From a checkpoint of a small transformer trained on Wikipedia.
Size: 17 layers, width 256, 8 heads of 32, MLP 1024 GELU, vocabulary 8192, 17.6M parameters.
Architecture: LayerNorm before each block, rotary positions, biases, attention and MLP in parallel.
Training: a variant of SOAP for these matrices, 610M tokens, 2327 steps.
Each number is 128 + 32 x the weight over its row's rms, rounded and kept within 0 to 255. Layers, rows and columns count from 0. Numbers have three digits each. The size before them is the row's rms in percent of the matrix's.

# up: layer 12 MLP up, 1024x256, rms 0.144, rows 224-323, columns 128-191
# down: layer 12 MLP down (transposed), 1024x256, rms 0.141, rows 224-323, columns 128-191
up224 101:127192131115083140177136127117102065130178115208147129176149108128158093089131111114157200143122162142195147108136119103137127111118150072157142137124192130192119150098165140142094054154092078
down224 104:184165070143123138129057180082112143068120118114113167142102179169146122152097071084078132098126078145235120129120136078083165126140120165132102125096151125175143097178115148138185115087084097
up225 108:150097092159108152110084162143125118109092130152114116115176120127161097100187119097164077098117169145147094124099118160124124130159098178165111118150114168117088115144139070152108192098108137
down225 118:073110092132089152159126128124100108067087133189150156135100113063077066163118123118137123107107108165144070097110104129088158165116117134159155130168082104150138062125135123122081171178112119
up226 102:150111119075051140172127127137131134111190216182172125197117187167143141099087130120074134147125157111127115081234089093168076120059086112115128092110124132105079130145129163212114112032135130
down226 097:130164165131228163104146119099178071136082076045092126091139037063102094125147161142169148139138128125104121132075160155079086094213135112134106161162160131080146103119110099054127153144126121
up227 103:077151122160129118131134105129099070149139121139159140147127077086126127139118094132124157147162151141173151092096193131129170109073096129126085119075163188136126170108132100101115132145151162
down227 100:136129114075191184144132156119114131046084153123120131056080120132185111177123125143079172102147140109133135141148172123131147107173146161114144156099077160114133086150131117152095153157103165
up228 096:201161109055082111104089120058140090112139149069168164104154120173101078130097097138089141137131142048132091141119120136115079127136146123153128196114182078164111133078204156094102084132105073
down228 096:117132125089128156084091130157160130092111079142111128101155136133102124078142173118153129118125147093116143130139133160113125175160086116194098144118120162101140222170092130101199134069082150
up229 114:125156104151160142154073128134064144153168089098096149122101139128120101140119095141069142137109205133142072161093187155101122070141117171148056140139117120092144090113099134062112099105049078
down229 108:137140088098177174169089100106128147197120154143110127065079120095122122180110164208152147118046193105065119183186097149122141148144133121175134134120116147121135140131139104145103135094160117
up230 121:145088180085123183115140151109128107112162174144094142141105132155109135123105145053163098070125137132122166090131133158138082146132094190156182136153120148102130155096108161145093137141114146
down230 134:146151196086189157099171132099124108128152105122109195190116086141108180113084096077180095110077146126165143117121091106128102134130136157110192128107158146047169167144055152147104166113130124
up231 098:104126162120107115143081176173175099107116115164095129121224163128108151077187093137136143126136145148114075162147154117139114078104174156087187161088147104068168143137216108149131143160121100
down231 093:064118100104100096194192085145088151138124150130147129109171134139131119142138175113107146146140115131111099108184159132147142136144160081182168113120208108121119165115124165151149121099127155
up232 094:123138170106157156108148088130159094157128112103049151120130175156138068125135194092167129222150144087117167106209103139118153096121192159151110147108163125109112153114139098110067140141143194
down232 098:120135064078123119066154143111129174098132158146156169140144168111153199113114126091104060069165164068091119174172105138155155158063130134141133104084128133094075075085099116167148052097135102
up233 100:185161125122119115069097169113163120123064104121144098109133118106163116092097145190127116095114141110172101121174104136112163155156152171114101127106120140157162145134127138113088145096076138
down233 103:167120087111099173098098116083086143154161128129104137123106105118117156142094159121154119117145159136124136114097114086174126127127093112144107104155108173063105121133132139091111144082104197
up234 109:124136138118135133113145126166157121161105079115082103146115136168143128128118102163128192143096052148126172142103131160110173101127066151128151122081168148057096060103179146112137099063144171
down234 102:110178173146127050073163147160134150152199136064133152148087181132112137051124095182150113161154165125104080193144117080144147161097078100162139157092168133112151121136170069127142129161062130
up235 105:156165153159112118155157161162145093058129105170132110174086140091188106089136169127109165142118118129071108134136173097169116102098176141103104124140165140122114149122110150167132127085116170
down235 102:093096134183176116115067123217093141064146112151084116154152096131111131113167143102134166170166095104077161137093121114149121163126113125164098142166102137124148131140127232080160124138156100
up236 103:109157116166096147160159163084106104066060108106157111126134144162182081152156164114118088146157096121121132166145100041153096177179117120163130139066160076084115093101164161148124129163114197
down236 100:121109154136215130197113144094133080058155100115117105175131123114150111102157124092165059084128114128197128048155087155114101140141102095100163125104115146167102116144098108146130102176148095
up237 100:137079132125102130167063135122230088166153103147098110114156093166159137146169128152079079159153162176103125082073073120099137099149115140109103110152182183101140108127109129091064154133143101
down237 103:108201144132069145111192173210113196120120123130097147079133120113128176135173131147133138091128085053129163065119096140102085155138138123147083129068190134169091149172118113113091073138126126
up238 112:115175171161152172163169136157142132122125093178103083060144134149151109127124114149137072101115164126136141162121107121161130121093125139134076054120122104151115113140158122105079144158168126
down238 116:194175105086138102144104146137103206153171094119124093155156146123108134130155139127110149079130110121173107130120168168149123097126105074126113137100153163158116078107146164113065118067103095
up239 100:175055124102232168184098127105122131144099152161103134129115146122142170065096159130144132097126124133125158113138074149110132141131128118078107119111174087133159139160111160124120154101130200
down239 094:076187133097121076053144126138110100111114160148118178127140116129130119141178101148165118144083156101144132129081121145132070119134129128144132102125116166132135167131103111150154150106107140
up240 099:129086117154156126099114174166132167132135194127079135146217125159110116142145155164146098109145102172145095161156087058146096080108109088107120152118108097101116137180100089126161089070131141
down240 101:121115106125133088132098176114183211105202173065126102097175148104098114157103103078147069082164110112128130118092142186103117135134119106146178154131150140152103156137133146097129098150137150
up241 097:069138132077091123052179076105157160122099177118148185131175101124100186122179139063098149157067144112159160090150146169155203132140089147187119119098077192181171141070062135134160195118113136
down241 090:153124184122126102166090156118186111074182116119126096043096152152145130170148158122118088146080143138099094143093127146137061151140123095122144076159147115086067095134099117112153072113146145
up242 098:149095149060108211133156134118140136091159111107108159174104125127108214101130135171158158116096142139150125076151138117102120106132091085119101142076158098114164124139171172142130121095142109
down242 103:112131110124206139156121058076104118130095133162156085122136095193152072094156167149121098084176140167134161138112156130158120174122134075082122165050142176093131151144112108191099152119163122
up243 105:139163145131192056141087158128051078146149117167139185138141137082155084142094141123137148150110133143186087124102086085079125100140124090097138127132138134178156159123126121119121158133096128
down243 106:168081089074148187144120108101110135111108169158126132147110136102135116153082133090100140150122138128118105105176118104134171142139115135107105081127178153164141153080122123186094133147114111
up244 099:128075125135121145103080095193155130108108147158056118150130125120086153096103148112094122156099200072034099109065095141141071115148134155121155136111127179160188124142127189110106068082115129
down244 099:102079074130180099099213139058103120182081120119119144123095129128115163123139090129114100093157095133120210131144118134085140065060106161050110161146111133099142136108147090102137141161099146
up245 101:120174118139150118115157158094087121101119158095145094143165157123157086131097092126147061130119146142123140085148141163133117136140133142094095138156098187132150148100115149121106128133130094
down245 101:132162091096144130145068095118184124157134095141145131110126107184120149168127113110128139050140126114117117143150092114121110121176170120153117116119124081150133089116134106134057116078159153
up246 102:132143130178122145124114131161139080149060135166188094138151128140183203087152205105160128093156159145183138118183129130121105067149102202101090117144167127092126129108077123162145088122123140
down246 099:127143122086111158149126182097150184114150088157137086070141100091062144149128175163173150130170149086119107180154114163166132099154116100139165110131116120110168117086116148121177101126092215
up247 101:113096159157112120079125148164166128169099058144069132131112126112143156048126104135121152170104082130140111134119138130194159129129180212137176129139171089109110124162179142138146158085083107
down247 102:123113105154145141180128099111108146168105101147114105113095167115118137131103174089126153148117151141115126126103127119119145158114091130112215128190119177132119073113080140133157175132123096
up248 105:189127147109144064126130076162208158167135157117089127080157097147161169161102179198179121148104169163117186183132098110156106116169172184149105081075161097075126070114143191136148151150123191
down248 105:095123062155165149129154136146083100114091114157157135067130113166092128162133110151120105090111132122088161127123177111190121121163092182141177135101105119071130154132091137132106138155193045
up249 111:127111176137154149107142103131093123143123134084119115105113158111162136149140062110201067154083147104132111115142151093116102159107174119113107106105172098145177211041122143144137119144123136
down249 107:127164137120114169131120094180181104126094084154141086070161113119126101140162165131227129138109109154208155096135094137147117170093181085169190125094153107120110117133151107137124101120097145
up250 098:124081131145116182083124141099158081162101144069112074141087120136111145112042123128112128139167095104075159173138114113147143111126095133179171169068173167149074168141123152128124124115132127
down250 095:109141082178094113110041155149178146132169153167138144129153200197076116166117097176162125145127140147158143084166156103110111139152137101061129088124114093082171143140158098072146166124127198
up251 094:185099179083123139087061155145116108188161138175198147132179148089133130154121105155091139183174121201162097172148128113146187142156107124088154129132135138091143169158158146108173065166151093
down251 100:140162147165124193065132162202138116136105166081121111111144065152100056131149104118162081175132152143141068137099032113096127180120094131158147176123142214114134128133197138122089104119136074
up252 090:126142134137159156124146129094184150108127092116144168119081145167139114147150113157088097081171110060145066167093179126190126149148188121165105123135129105133161097106104170209165108156092148
down252 095:159134122183085133122145136161083097112061165093098101121138150099107134142135143130183099142137156152135118113177102184080080102158138153070166091136143143149105168129120170077091121091097112
up253 103:087142131206129118086127135107110159128066196148140110181162123130128135131183170094054092074095111144152170065117145066131138160104137134118131142096124086099118199116150109205123123171103083
down253 107:098133127152132205177134126129137063129147119105145089162087191130182111100170090149158181131180104096118173122075148125100124128133145153108101137152101148153129128152092114121142136094105136
up254 100:114125147093177104140105074087119144125085164138116147108082114204135145160183160109165091082175180144108152078092148128156123142125165174186106182098141147102050153144071086138131087146100125
down254 108:126168122088124113073132177185149113149101113118110133114154172121147073153115190167150084154115047122124152131177117126109139109166112095104175118160150139117118099110173110147089131115138166
up255 103:116106179137162161108144110132103127143160156155129139137135164143131095126189139103089159110104132159113095157127077107124114111113128128070153159139031185134101158107083131165145172068139082
down255 099:103132135115179139111159148106171134069140123185146178117087131152109078067143128207134130077149100154121138075114160141119067095118130109161154160194164148170124163151132170205111112047102118
up256 093:121103101136129139087125142109117155167169129110158097175156115157159179105149103122114135065125161173108149144103134105120208159163131117086152141169148116096100124099169085126104125121154086
down256 101:088170181114145174151123135116096116105118055145129101185095095094080101104133073116097178115094148117091138111151174132108149117192157129151136120166135169120128194107147134136194098114108096
up257 113:139072123058137149108150114128128113125229092129078122150178139133114099133117125132118112113049182145158148086105116151085130136148131141043153098114136086192125074128113143124167129112131180
down257 104:071107146104089134122172134140073174114143116120124117119076113118155156132137097092109112240131133130126151195137183120146151083147158067135100108111113085129126152074117135110124130157065143
up258 103:112112037161178123206153098114134188148152113148119161188100134119179175063127104121130104126112071172136095129131156146136109100111160104127102123107149170143096121097074127157134107122135089
down258 100:122169160140054181107112127165105085125090120120154118094198134130078149150139147169139126135149144104126139126092125152123224165088098127129143145034092095086128122161130139106116177129149164
up259 100:097135139117204155133127073186108108145058144138192141120143144121130163164064169204121181107113111184146112131136117098150032145093162106118129131118120113148081095151130109118186166098112090
down259 099:217117171041165125123114172120173160133122097109086081116129106136086166181199095129121085189128178114124090114149179135135162055163082167158132173100164121119128141106127179156162120124129147
up260 091:147143140169150073164182177134133139083105198087140097154078202129145067122073156128182137157104094146089141191111061115118144109141081097139106137093146151128101162111145088145107145115101143
down260 093:128110094119158161118070074109185112138156079171124141094132153148099134145173084142132128116160162112152151107173096121163080110138145156112171092138147125126121081093212142100125118085178077
up261 097:113105137181148084136131147149155115082223204163124158095169151100139124094202115107165135149124136117136142134180133142087137128120150086101099130073121094150120168126132129172114091070120139
down261 096:125184104145121163124099157133205197155127062152152077141068156138104126150173072115154125062160120136134137122126116124142163041113185098080170141143120167128173122117180150135139149120154132
up262 101:180170169064074061100116129149124151153171184106111114099129081102142133178142173118138123079103082140094124179137093092128102153106132116196079132135143087150148133124111132153183154128097162
down262 096:092147132106033120124124113156166125133122156155172158096150109082158149121132058095134144095162113112086132104099109152173141133130163150107122162148096136110099222108142088107077099151122159
up263 104:079108191134154166117129142151136157110163181143130124092136107146104120098096103119151134143140163099123067149160118150194136100110139146112063147104179123107164083189083097092173128143179139
down263 110:109146129103105120174119159100101071068143100086140157096119171111129131100095119111158158091148099147146109079110101047130120153091098093149156147106177124076162076128102161151105152097177154
up264 096:106119124163166107097120134150124180143067185104124194188130122109108179186125158111076070182128134143182121189165111152090118143113128172162114127073132149205168077140130117142119153153148111
down264 097:080170124132115108140150125144076195109155148114110145098136097137126133096137185136178098120079127103105091109087173169112114154121153111157107123131171133076166152072169172107132097162120145
up265 097:124123115165163131154134148150179137083108146132148083144151133134180154098150105141110123105132160147142141130096060150158132091154113119143107055110119164160097091135117097151104188107159106
down265 096:122140130110083112127037113072152136144117146209091103151070188105131172117121122202124143163123136137157169081105126168137115104115159130098104153094154136154137140099152108142143119214116136
up266 100:123106166126134152119209182158146097181117124158088089085113123109147166104152151121154117137103062200081129119167155185113146183140114167118095152145110111201127091088135156146138101089206119
down266 110:139190140123121114132115085114069129118147134127079133081085089096038166150077180127132162121167111110146137145106158186132157196169116114079100091143131121101140155151114099132120121171152148
up267 100:101125148161132133179146138143187111143129108133113130151139131152151154161133181116155117117122117095100164114136139110167081146137137177102137098137152143182156094110167169135135107166134223
down267 106:110138113152089111106078061121131130155123106113139156137145145105173125136109184103115143179102131126170126165035187094112187133094116077139122149174143175185192138110101158127141162140120116
up268 103:110139165045126152080176147139117154138071064133170122078121145138116085067120121177139094139174096098118198198121157149129139137176154162165155172139102140127145155114129120074088095145150154
down268 104:143132139122147176120167116038102152200131172154148165132159119119090171078123182150153104068116120082125143158118108083074096120114136201173185132078122115109135085136120138131131115157126133
up269 106:149124117082156196118107107091118133098154165060105141091169157102135117135143092082128144153106108167113130136144103152121087084098114104123109092076069153161175091138130151154152143130139070
down269 109:161140124092129169184159112146101131104124108215106173098128088097194100080114145083100114191150089127126128110142091127134147118097141155092136086130130140113094117127098132180075130128135116
up270 098:146135108143112199077146067168116185145150114154084148135150089172117099058104146128089083143142153078079172168113106170152120159172078185070156145142155104075133129128105143103151118144108124
down270 100:156174193141154136133148139163145060114129108126159173156148150108113129134164103149119173115146140184134082124150124092112183137139134161125095110164170173153123149134180081078123114133150085
up271 104:202147078148169092125075131139111088153126141154131136147151140121116136097166148138152090227166159097147125096129086197077051152133073142154118134111192096137141197143136144138182127110081164
down271 099:135063111161136111116159121090141164118102121142148072197156160113109165122148129137097104159160105141086140143096140159117129162124075121114114184121097089117139140118127123107123112100092179
up272 101:078155143070160159140084144112122138084138150141044145110142079194148124098114132081166097070164129127071134099115105154131116115128133129114192124086154073192066133105114110126157142039152090
down272 095:101120134180165156151150160152116160143117120183108118112120076169152171108109100170170166099120128122110153124116161120116151084121126087120152177114118147130099138157124091133156120122025119
up273 096:107144115145141154130113067158103122104123170170089088116160078110122128111107068123116111136094140141174176071141123104133150118097191125182094105105101134119136111126135178136141123123119149
down273 093:128208100166164135128113159162143151112137088103112169127050175111161151120123130136111114112135122070064074150098121064084137134135055115123079178092122152148072148164129081081113115129143178
up274 102:167053122138171171126133134130109105112114148105127104138131153105140135150153079166158184148067125137162099174157132156165096196126130169091100117112077152144171119072172074134100157133108136
down274 106:068130117119136137195161108183121147099158135126087136119212097091165094115107162084155153131160142168107153122114097107107108072132102141097158085095153078127184146137133177094146084184087133
up275 097:158148156108129132180081114127106098122058158063197109106143157165048164103084119112137083129186094127140119124142104163168151145107163142123092130130114112139147088126110097177127115153095096
down275 098:143085058111171112048138099104113141102131098126077183120126111146138061130153154084147157116054142076108143131081155166124147181114129099136147113069201109109126150094082121122109149175183150
up276 112:128180141149154090125151098165085146132118121163102134168150115118104135136171080126134155089132110122172150112117149083148097169157146152121156153066101102114077095158124176108106058125078100
down276 112:112164134150130037211104117121103134109169171148165145136106129134155118163123119137140132116118151104054162146157154155149128114093173151180111094153180116191053125147114118147140085166093149
up277 096:133136173175172121155138119148103133116138101162126106154048196170170135095147125075112191130084135139075112112148119123084108173171155152153155120121132082161099170154100120131133138156129138
down277 100:172185116136096055120084187124184111116158107093142159155145138066106132148097121123119129178193115106127129125097160094122089060162099149146164139156178132059088140052164158121154130091137127
up278 102:150125134067147141165084075173100082118115155143165121175196143105095081158158103112112152141127073119146146120091098065127188097137134190103162142115148124138133149149122108138120166141140118
down278 095:152144142150163172144157173148138159080155123082192105155046089146115008142108087130081088114165088129146143130106156157075135135090146095170133126134143101131138135119152106170152106111157142
up279 096:098118147144145216049093135148146122086105176141099113153132163063133113105178099108081124162097115160138154154143120148121167139188098154122140127086134077104176176084157136127140128136074129
down279 097:131147066053142026122092172107115117127143125147142180156144125144172127165073138115132132095134139096125097131117118148150112100163151121092036162144083136144108100210162109094128099106136121
up280 098:097081125165142129138153193119145182071113101126163163169081094143118169106152150138199181171110193104113121103163105143146154157060094106097146171070092215158119176132190157099061181131088153
down280 099:147124117130138180049123138226125164117137119148068103116178142156151111156087088099099041050115207140127183061094102156110191150110155081167149154101111131153215168146084203157178114106130106
up281 101:082105120133142134134109168146080164125099133147137104130129109152107112188136132133151157138140113104150122146142142129096133150115128101117138125063139119172179170163136127192088120111146113
down281 103:214140162150113130146080111150094132099111133086109128159139094104138164152175100116110128155172102090132148127071128140094151043160102139110049157135115177134188167159159141106116106142103159
up282 110:124178119148116097079164074127126162142130122156118119158121128122164206156152095115166141097100104113153093149055141130061124119099131123170128145130083153123124135127104075167107144114080128
down282 108:119106089165094161144140117100140066133139073132117154124131153094107121175140106153106127170125037157118117094110155112122137186114112179132178097114108138120128101136056093175181081151086136
up283 103:131139160127139161091107103121158155092152122182138120135106098125108112125180138124153116113087114094208106076080068128171157137095147114139155136092165154116093125118117085117107118100190107
down283 101:139129074127119120148110107140113141134142181120138189084121136090146105065107152168085108153104111156130153171177138076110112169122068078080111143103127123116117077067082153112180127109130144
up284 112:122166086137134184060187152153114151103138087210165125161131107126151147099127102128202149138124169135172156106126081182166111091145096109108106115114149130188086112126125080163069217070098124
down284 109:168084124138135134150128163171143115130165141135099193086122145177103135127159154117120131134163168066098148157156085221126151127088161094080159099113111158115093059119100124170097092104120151
up285 100:095124054118146130146070165117098139136085132167158130154176060075141163121142172135125147097142126107118136128147123165139120161116204146111107103115126158122104162138129091113139187157114177
down285 103:143188106138161129142096111111182117141152059175100147155135106115102151187092119142148146062136148148080137095071191108156092154094138099096089070095152157153138063115162123089171072117142107
up286 103:154125133151092197108141122110097129184060158203099083151148107203097127095059146084133156201150133092141131130120098150091088132106161089153212140122131120123083135164195139115121070166168109
down286 101:084078142110165113095133134179160106186176098092137159117129121140140148122140123098145119123130175111110128098096149104099090113134146061185088133139113119184117155124172080076192117185143169
up287 096:138139174109143098126207123215097118091166116154141112102110175119149168100107082086147211100124119117132139105208122151111108015166154109189116091128092153094071128118151109080153128160149073
down287 097:122184179180128125113129164103122073122130125119080111133114115040189164185158124149175147131108064108141127127104158117167183139083114063109161075154113084158123101151115106155173160156171112
up288 103:125123178120167111161109121090115138084143123164151155101174109096109146096148117100168073131111089108160135151097088137158154170187188115199098134047080105146125063127138103100090146047130143
down288 103:103164093155097141124136118144152161145073093149114121142087151131089175177116099117181143137106159094114121121175117081143132087213100168137151142124158146107129084090144187126132119052144149
up289 093:101183145118137164103149077145109173182066083123140169133184111130160099122171143122098174166141165081123167079113044147070132146126137114137105101071116129204132202145087111120132134153103123
down289 101:113136145153239136140098124125125175123100117164151128112132133074185134158131130158114128074126130126127131129085164161122140167135147153128175154168065140121105127146128125069085099124119092
up290 093:181095134198080188085133180158105103095128146137122058188060130141180128066117109136141148096049140136107117115119150117067145136117116090082102167085077212178144121085096147111140088079080089
down290 099:054093122116139110124128109139200157114086114116133148160166181126170151110137089107114141060123083142152178151191121100086158124134171100042107146200132066166095115110107179187127112160149131
up291 100:143141170113140132176101116132122108101104155061178116137165095125187118154127122180096126146093131157162113132140046101131100087090148083168096123096168118121146072110155162129125120082153144
down291 097:098137131172169165143140168130093163086080153135179098115085118172119089167088115117139159112147127123131163114181108075054146201101194152130148191119126086163141099118119155152090095104111167
up292 104:065086109146151189073111117119116183125139099131145093149157088163125148122103171111119161089127144123096106077103124105140116095161070094126175116136116146146134140069155134124099123085056200
down292 100:108075097113171141105139191134112148122121154051131153117145108094154153138131162114109119136160164136137138186139118101103161091115107164178145127143180112113150139190130124109110125138155086
up293 102:142141209114106137085142136099088078143131113137193147162177132129116114181135105123125113196163090152116179164182110102113129147161178188100144126111121117131118138087241157129081148159116163
down293 106:154151141109135103111108055092108134118113082165129144112081069111125116154158143192120100169152160154033144157128122078101126156139119095169160138145193128119145119124156156129148141114181109
up294 093:137108128111090126122109167131203108082133130121157101102144121114089153101126146153096152063162097117114176127095103164132127182126144126202117147143117129101166104164129130090140132147157159
down294 091:109182166156178086188153115130091168117194086158097144197190123130102117173146101108178140129087137153093128139108163134165092147155070194112079112130162151090044123154117089124118124117126108
up295 102:181123118124181121089128124107113180137139101192125147154108142131116119113076109155168150135145120123144096178072122093105140112138138083147083131171146133086135147198150118121068143179124218
down295 110:063127207105145186154068175133128087165113127094165107105128133100096138125162129176130180138107089125141127119128133127136118112156159152175108171090082137068117118128157142136128090183081119
up296 094:087156135187107156057141134126101139130155112115141129139146155109135160130167207135123055141169151171102131093129121119167087092111161114072091076092120131092123094104145013099169130142131099
down296 100:145042109078106187130139184151163100128134080132068129126197138162123102159119120112129171111065103133146164082149128144105160114117174177102159138153124145114171126141163152190078098106166101
up297 093:110116158133167154147157106189081228141164123139139154121176084149101154096146188167130112149095123101157178111106099123160156099086123110167124117202136102142101185137126142094155160107133113
down297 094:198142194196158128079143102148133172141061131138119120191097111128141147127159088111150131156091108105118093073173150147140129127146120145136124125224105070180126099116176094185109167098080145
up298 096:112153129089161141164096072089178134123111088083166057067126134133166170079191118143120177124121127136064143177127118150152156115147073096069091095126196152136135120094138123082114144127113100
down298 095:172119050110101159065159156152097150209185131130074106175142191183048073133085128172122129136110142116180129141137145075147173145130145120187078124165117136197080137128109136151124079162115178
up299 096:138123100143141130094147107183119192159082142097138121083071160180160084165175142151164108118139115126123141087152095111125137145167109089115117111078137096176136095143143185107118137177116171
down299 098:113143131181126113138077081132192140132179090117095104092143146153130092111089097108145107168058130162118192134106126142075159161120158127129169122119142069182106196076108094151149162170166117
up300 104:134108169075112175157146132171083129099121092078105086190081129106133143113097110144100087143145118131061140123075112132160136082038080185167134101069147190115155073155153127054085138104160153
down300 110:100150090155107119140119098092197102104188101170064112122132169125117140125137158159105157138096076139096075128130129121115154174129157094138118155133087108164162181151147098104108099128094144
up301 095:175111131119111087107148163164105120170142155126058093115146096132107143157143176132151118190141143130138119097151095130163146064154183151084182104093107138086084092103160075184115079093189086
down301 096:112142149120129075164087124073116146123083138133143135122134124137138122190187154168097120099143156127106150146147139116086081180169107126209129172074128140186151101114146173129157203108106108
up302 099:125128086151084132165137102134111133110175116127149006156110184149151155104146125177117167103113125143130118129120132178099127110090041093166078088125087129188118128146155102145162141097187090
down302 100:116085074150165143111171133132115073167110136175177095137118114094134119060143098123094142106160184123187138114174193176122130078139117087176115101130114053056116133164111084172140143192096150
up303 107:128157118102186094089148131135132126129119144071131098109170123142152074132140080128109103117168128123088136089186154122140129130126196157146208140140091107145165137089154190128162198123122135
down303 105:106086090150094138105125077156096155218156110122184108140151074152113144153147182178087120155133140109160125074115138074127169133078169101164122049108159132119127117151088112117140153088120150
up304 106:187131104112132157132166107090130127154113076195147060103151132164129134134113119094071165205140109086088146128107121107084155132131086094137129141110135116108132135135093176163095090118122161
down304 097:132097114151114122141151105185167133142164203071122103101105177128122088088169203114143169081120076092161144095128116120148115177170154129090151095145182139065122161077085144128086118147149139
up305 096:091110127160175112135072153161130198137168091150158147118157157199117125119112151129148068165102145103109147190173137064115081120089090131126157152152086112114117089169114149119182171126098114
down305 096:120121071098140139125179075067183105128086137152143129111102164092200113119198139145062166123146135148153146108118172145166125180072133077129134117177137168167115124127133135118125126148148136
up306 090:133094183159127095096103146188117115150126135107143125111139212131141106087144169131064146143173151180141118113165150148091122123101122063114146057173111100103103104127059132183114142144133123
down306 095:189152074119155150158140152072155140087119117141095134097097068105153136130063097149195111130177144097133121149154087167120092145122123143155105200110161135106142143075147131118110080126121180
up307 097:205169136139147156156157146089139159163090130067045073112090197130144080154148124062152144075082132081139097129190135090150118201106156110153044131149110067074159072122118192145090139162167106
down307 094:136137139104095150119095152126105122048081063127180197127147110122066142131138192129077122147120148137190139139088105158078104100142093129102153115120159164085125122123133124170162086096119117
up308 103:086149218164123163110116115103132112148132131108081124096139103152136129056113220126124127105148089170101204083085100112141109102131100145104154139056076130159118105088132111161127192129108125
down308 097:151152122148087147186110186108092144136128117106129140163082151098121120105177141136109105166102119077139118131154104103139136090099126086158206165143126196161104159184126142139136135126091173
up309 104:139064121099083153166191130179112162139120090111105154160075106128142162188130196107205137169122117145155133140186157135159099085183114174126121125109086125179171123146091107138143124116133128
down309 098:155084143150138109088105127129125116083200174142130101137107144123159104171141151145147145154092161130111133160135208165166138200062108093118124156119067085123096154056145067115156094134130100
up310 096:131056160143139113176134127092158099147143128205122117095138138160134087138155201147102135147184149154082125097096151148188138136128118165135143136147106109174106106147135140082178177185154097
down310 093:139165179175133128119116125112095131103058149135143075140131156131112123169080168126171122095129126107119118119121175110118163078111115074125104144179151162217102095087120066056097094130083124
up311 095:125118167062174132068157138114135165096165152133139154100124166122113099173118099102135141149125124160121133138067122146103141142117105154125147090097090183170108099136064118111146126120080155
down311 093:159119131126142105177153162082125098197131092143133081149098079178118133114124132207103129091128109136111129130143105170106125182061138057141130123091245077139083105203116161147126100125179150
up312 097:145117121129098153148136174168150138066087176104117177133104122121159178083123112184148082110166124108117172154102130124142079073149137124162154145129115170154034131092141090089139126117142085
down312 095:144160121173100137154139192108134181113118200134126143088088110127120093079139192090166140114065117140093130118110110211112117129138109111145135157110105136078134119068147111155075117143144167
up313 109:113106055164149145070121116157091131117104097089163179080134144138106083150143062129109143090109139127153120064113112168177156155145165080136127077199100144096126097115090123108168114145140131
down313 107:133138152127122177135133128087119155146151111139131165114176124164174153018109148126085110160144148104117143154095096145100130114149148152140051153121139122134133179145110169136140117160091125
up314 101:158125122078150151124120118151130169154148117094129139143079126130137060081111077138130100111203097192118179121143077085152133139100098144087071118076110172123155142155130183120129078136118138
down314 096:088153127124071080148110069133171132115154164169179155102144134183167102108106151087153067118160156170198132155131143169139135130158125177137151053081152122072142098121150145162110140066121107
up315 105:138109115136116135130145145123140201111096061093129115149085134148092127133179150135127146155139117146064140151114136121134128108199166087181201165155075083121078121129124098132186106129125127
down315 101:122087137151136161149180088158093129139114117114125077137095139114136111152165157135148177099128095133126115168141118145131143172129082121154184145172150071107105107163055187135123138096131129
up316 103:196127147172170141085103164101138104124076135180115131155126092128220148150103143096133093150137130075080154179097125071123167093115138122132188116076173078163141164084125092109085084147116165
down316 101:103163161169097099079133135133123132151170174144116067124141175169093142101108149151102109133146140112144203171093113138160141159155080114183168106062127165116123097102156147105081102147156095
up317 103:105105095057117112078104205137101149072111111101148113134190151171099165090087127120099123176116083131129152125094119122148098146156086162097125087094113173170136119117113165133175150082088155
down317 104:096110101105164152120111134126172108099148172191124158101085110103100108148143106153171089190090106140165062225121148091148127128133075169100136151139136107194135117143145124125111144105112104
up318 096:104161143107116139138100108145135119170118152110086145141096121134175185147103114116158070119176146178162152161117087168162156094114128070160184126117110133113076134106105154169100177130128073
down318 096:120142132142146084133181141125127106098157158123148139103087135138150133139117133092097106194099148023092160109132179157083142163138156183123161177129130059166097147167147104095136112138199137
up319 096:081119140192120132133181113094113130092120083151169140208108124140141111120141101162088093095153152110120082133137116139132104104168131176097112096192127193159138097184102127124160190149131112
down319 101:071094142106159109145142091196105143085119070134157149133085138174153187092094140152065118095118144136166120093154101114132162134097128165114120162121110162085091137107139162142145103121110112
up320 100:170102160141101172129112117094070092155102110121153124153140182155058151126142124185126136134095090103162156104122157115115143161099174148151163149133090091115162117140101121168084145118123202
down320 095:143133129156169174129147090144176158141139131143092173148099106130156113121154096121169164135162126079189119162139130068176117079164120161129077079056134094125107161098107141165145163129146144
up321 090:142185178176107193155136102138099113151128205123130154176154143088089085115115176103096108096139139124142088125140101166169069104117117142091063131142127195131138131142115126095060179137133124
down321 083:108128183107152105135154147069145135150087091125105097091125059106139136172105107162123058156126128090163164117136143105090129166113112130173150142147137095180101180147099171125131121187068104
up322 097:070100108077157164154132175104131117139143094164136069140113153129126086149133168129111186143099132130140116147116155131174121162120159135162114162147114074069159140136113100162124130151083148
down322 090:221127151141089152161112108126184155123139178115102115074155155138146126121119125083106057100160139106118135086118128134108180133142113147160115101125159150168134072128098119162138070040156087
up323 105:144128145165157092109135137154098116161171152077144114138185165124099204161132110131176180086153148117129184113101135178095143156131127155145110157151079104106148126129057133154127127085088155
down323 103:212117119189103160126134142106108123092034113117157137091148146120122124192111133109122061123136153118214130093134097084129158092096188123097124082130127147128123043089096163123086156113078147